Weights of a small GPT-style language model, trained from scratch on English Wikipedia: attention and MLP in parallel.
Each number is 500 + 40 x the weight over its row's rms, rounded and kept within 0 to 999. Layers, rows and columns count from 0. Numbers have three digits each. The size before them is the row's rms in percent of the matrix's.

# layer 4 MLP up, 320x128, rms 0.123, rows 290-304, columns 64-127
093:465541481504537437516436597478482528553489556563541584429463521548486552518503504443547473508572499513513498471541505494523487524490526434478515451413538556397449567531474558496505478532605523
109:548496451506501477488529505465532501498526502471552525519441503526500499564444473546523558537529527458529552529466437513449491446546516513505475439596457550486461415507489570511542490545467481
098:388500550431512509602508507573576527535510441537485495528522478485551502470479540473426504454485520513481470496461532543456480528459521506547510573510541451589561434471536505528545518490474453
104:468452575517527531466524486556559495506477456551485509481467543521487567456457422440507462544443491507611457449450483522421483495501471560532541510504451454537547439484502433489493520501495547
105:496439578551511499463523512460456454496485524502501513469580466467498479423467529535493498473514534492517518476535518428504476510518476497438485564457510599541606497499461500494485498536532507
115:557448515520471486491493477488567606515465536479525479462470528475507463508505498452475483480522480513467524568572444551438506510533539493490575535519560476481449435523532451490484485486427446
102:538534387454533501527514516570484532462521558586477506465562499527519482546426442537587542485472446497536585446493515513521482535518501441527549441547495477499483571513531550394482489531469482
115:480509503536410547489489538549475498421535525480505542444558501505458520598539492444526521463534549453613558502448483459459497509471554486489464555473485513510446459543489489554521513494521483
103:526531476526552469524552492489537514484480498454466550473416506510472445515498474490510521534533478516528469544524526543505466479495531487428519461591487479507469433532523506408456532487385546
107:444519579564468494511491506466497513535466553545474523533522551471523547541459535476474403500556552406484487464445528551490530477450558475478557545538509537492492482482500510538498552539480504
100:499554525484527516463529507503518484531492427460526493444627479431484536474492495478461508463522464515508589542523439506537524474559489531588492538444479535477504478454443514478427537489513462
104:537558483496491447468561556543450435454425526545563519515469529528495424490499535495512482514534506514488484417451527492465585508524523450448433513550567533509547481502534485442546458495517597
097:450528526501488444486476517502590527507433530505557543487524515497464569543493437562536518554526466533541570487497487540546434409536509440473536554494470485426522525509502452520430512472531553
094:535482523402477448483523523553514453505525483483498528415520519482520543507492528466442473459491527481451420456504558429534534502443542474485490438560443527512437538474513493490480423502466510
104:494469501513471483494479536533565538544541512555482511538491492460488450546500503455505451596525574481565566516500552513432547435589482535495500462426506524511478492511481541481513483516521517
# layer 4 MLP down (transposed), 320x128, rms 0.0686, rows 290-303, columns 64-127
101:550485452538581490532520498485544529484526471518480476461519560472535454579447502506562476497528491514455475467542445542524515541553514585497535535490489507487497525465539508438522505490447465
083:492523477509525495478444538470510490532503515510524509537580442575534481428578517485484412487467444547478452476516598488570497520442481517473512601493530420534517567493495453492484504444523484
104:524522457548523491481538466472506553437572502492435490552439487486457527524457459505509451482465504475517570549500443520630526563523477490453533478460494540461469479437557496493500560502558515
104:567527503530505518512498510487492516488572483488518455495557476500521452513458509462570551518520477616485551496521504474459473399464500486498488533453497570481570543465509527493527447501543529
100:510556413466484474596394480515540558423548550508494502565474512529510514506501482517445496541520516481476507487482520522482533490568433479541540539534478503490455505541525461456520468503475557
097:502536509452511515496515466469473460406553429511458507464479459469581469462522428563576463538541521460550489478471515493495505468474495455531535471421484530472539558480500522485531510488516497
087:451493574499519445488517514516554496524515500518501464538565522404499458458514549415410527495509544452508476490417442432489563443523513552429453519523565436477450481513511476594538534528586528
112:503502620497453537498489497518541494488457509449528496502511457457528456530528578577559500459480510545399483500569507444526480550469512449465531434487487468505486530490482562474476522448419567
100:417504425580489492471453537522445475433555479436473536554527468467497482488474400508461467521480508449559485532503494506535538549501447472494503536582511494549522486503521511555568428561570526
113:546504465442492521528613528493513538498466461491510494521480497487448502449509524503496562443419475547484486485569524467534525478536464500516452441508531456450476516572464519480552493426550511
090:536492529452436560486465521525509479465476564496465509534425546534437496503562492535530511514455484500574466489457561533532514547510563470433467414594469481541483505574452488491506444460465542
107:513493477451574486506569471444476579499436444485515567515528512530439512465492433501508527492528524486494513431536509542515534496498538538533498492517480464522492489510470534519503439522472530
099:526465515496488493529538486487440519500578482585454420487484573500449546440485512458607526529475475511467493454432544508487518553481553562541498485549499483512423466546514457435539489398539420
092:552496493472590484489479502502537525468484477464478513463449491505515528465507539556528523591502492511583556499552494555513489440463485618488444545450500446571570512538558502558530518548512393
# layer 4 MLP gate, 320x128, rms 0.125, rows 291-304, columns 64-127
091:501520501445535577490477494508461533546538592488532565491632531491529473502460452476471584452516503541463534530545584541554496470530458499480468414500454495426508456501477516522484495455502546
100:457518564450523457500461480604463467570497457531509493503553539531520482451459483481480528470492529553517471476419506485510547466457518518475537486512463456544528509462494588482512451525487478
104:486482431509530524513423476463495478496479513545564443504430499554402401505498597547537532433505497504476531511547495501601530465485491440464433479471559538491461495538537477474472502481487564
098:557483485519536487475441497541517473487514472492563528459500447465540588502483478478462510548496528445455498491526494549537531530476520511439485421472438521381524490524510547515513546513544516
105:496621472501541455523509522478559485488559553468482559528533432538466504502504457492429503454488425490465516516474500496538484449525520519463475470521508665511493518522458493456530560537470551
090:454487497459489445466516554506467605576508468482503557498484455455503552485464509488495464491552449495524485408488473445513587463407533518484462566452460450530471560465461580534512482589511475
112:423552487501416406499530490476505477467490452452535500439545460486500568390506530554456506530472473495507503528487507487510495558466517544490524500478533543509459525549535488532503504403498527
101:449474523469489562504534480422479583519540515460478453602444521502527462538501514555503528483486511540475568477540486458581463547464537433515432528521508512485495546466529589528470435537562559
109:530534529439507474491518556478474447448499499483477463456526495457438564566503497541473494503446491514500563576512499507525476566433473543525485494504490557481440449505497485500609559475463566
086:478517500467547507568452454493529514499480413570533539476468477482475551519419493470529470480484564539446431535518469470537448508500511520504535561513515511520521497449528477522475552495468557
103:464558572538497514557456489473554452477516498536499470517453480519464511511522534452492549465513555515492539558541502554500447515529528547478537547430494467481490518547494479424429476484492460
103:491527455493470517490467478550513453530542597440524456516563507487484529512497460529484481469518506474591437458556500491575485449520487546469444490496499532433489464556484527514429501508568604
095:507503475533544492411486430499516531510513579532445506469484500502537525524528501459510529495509462505468584474543538487518516446461570474460500526486543545450510498456467509506456455548549464
105:511540461468479523524450569511394517487462486483514490469489479543476488481545441456583549525525519542488477529499485529601448558498609518514511587482531418487630526517511491475412555457477485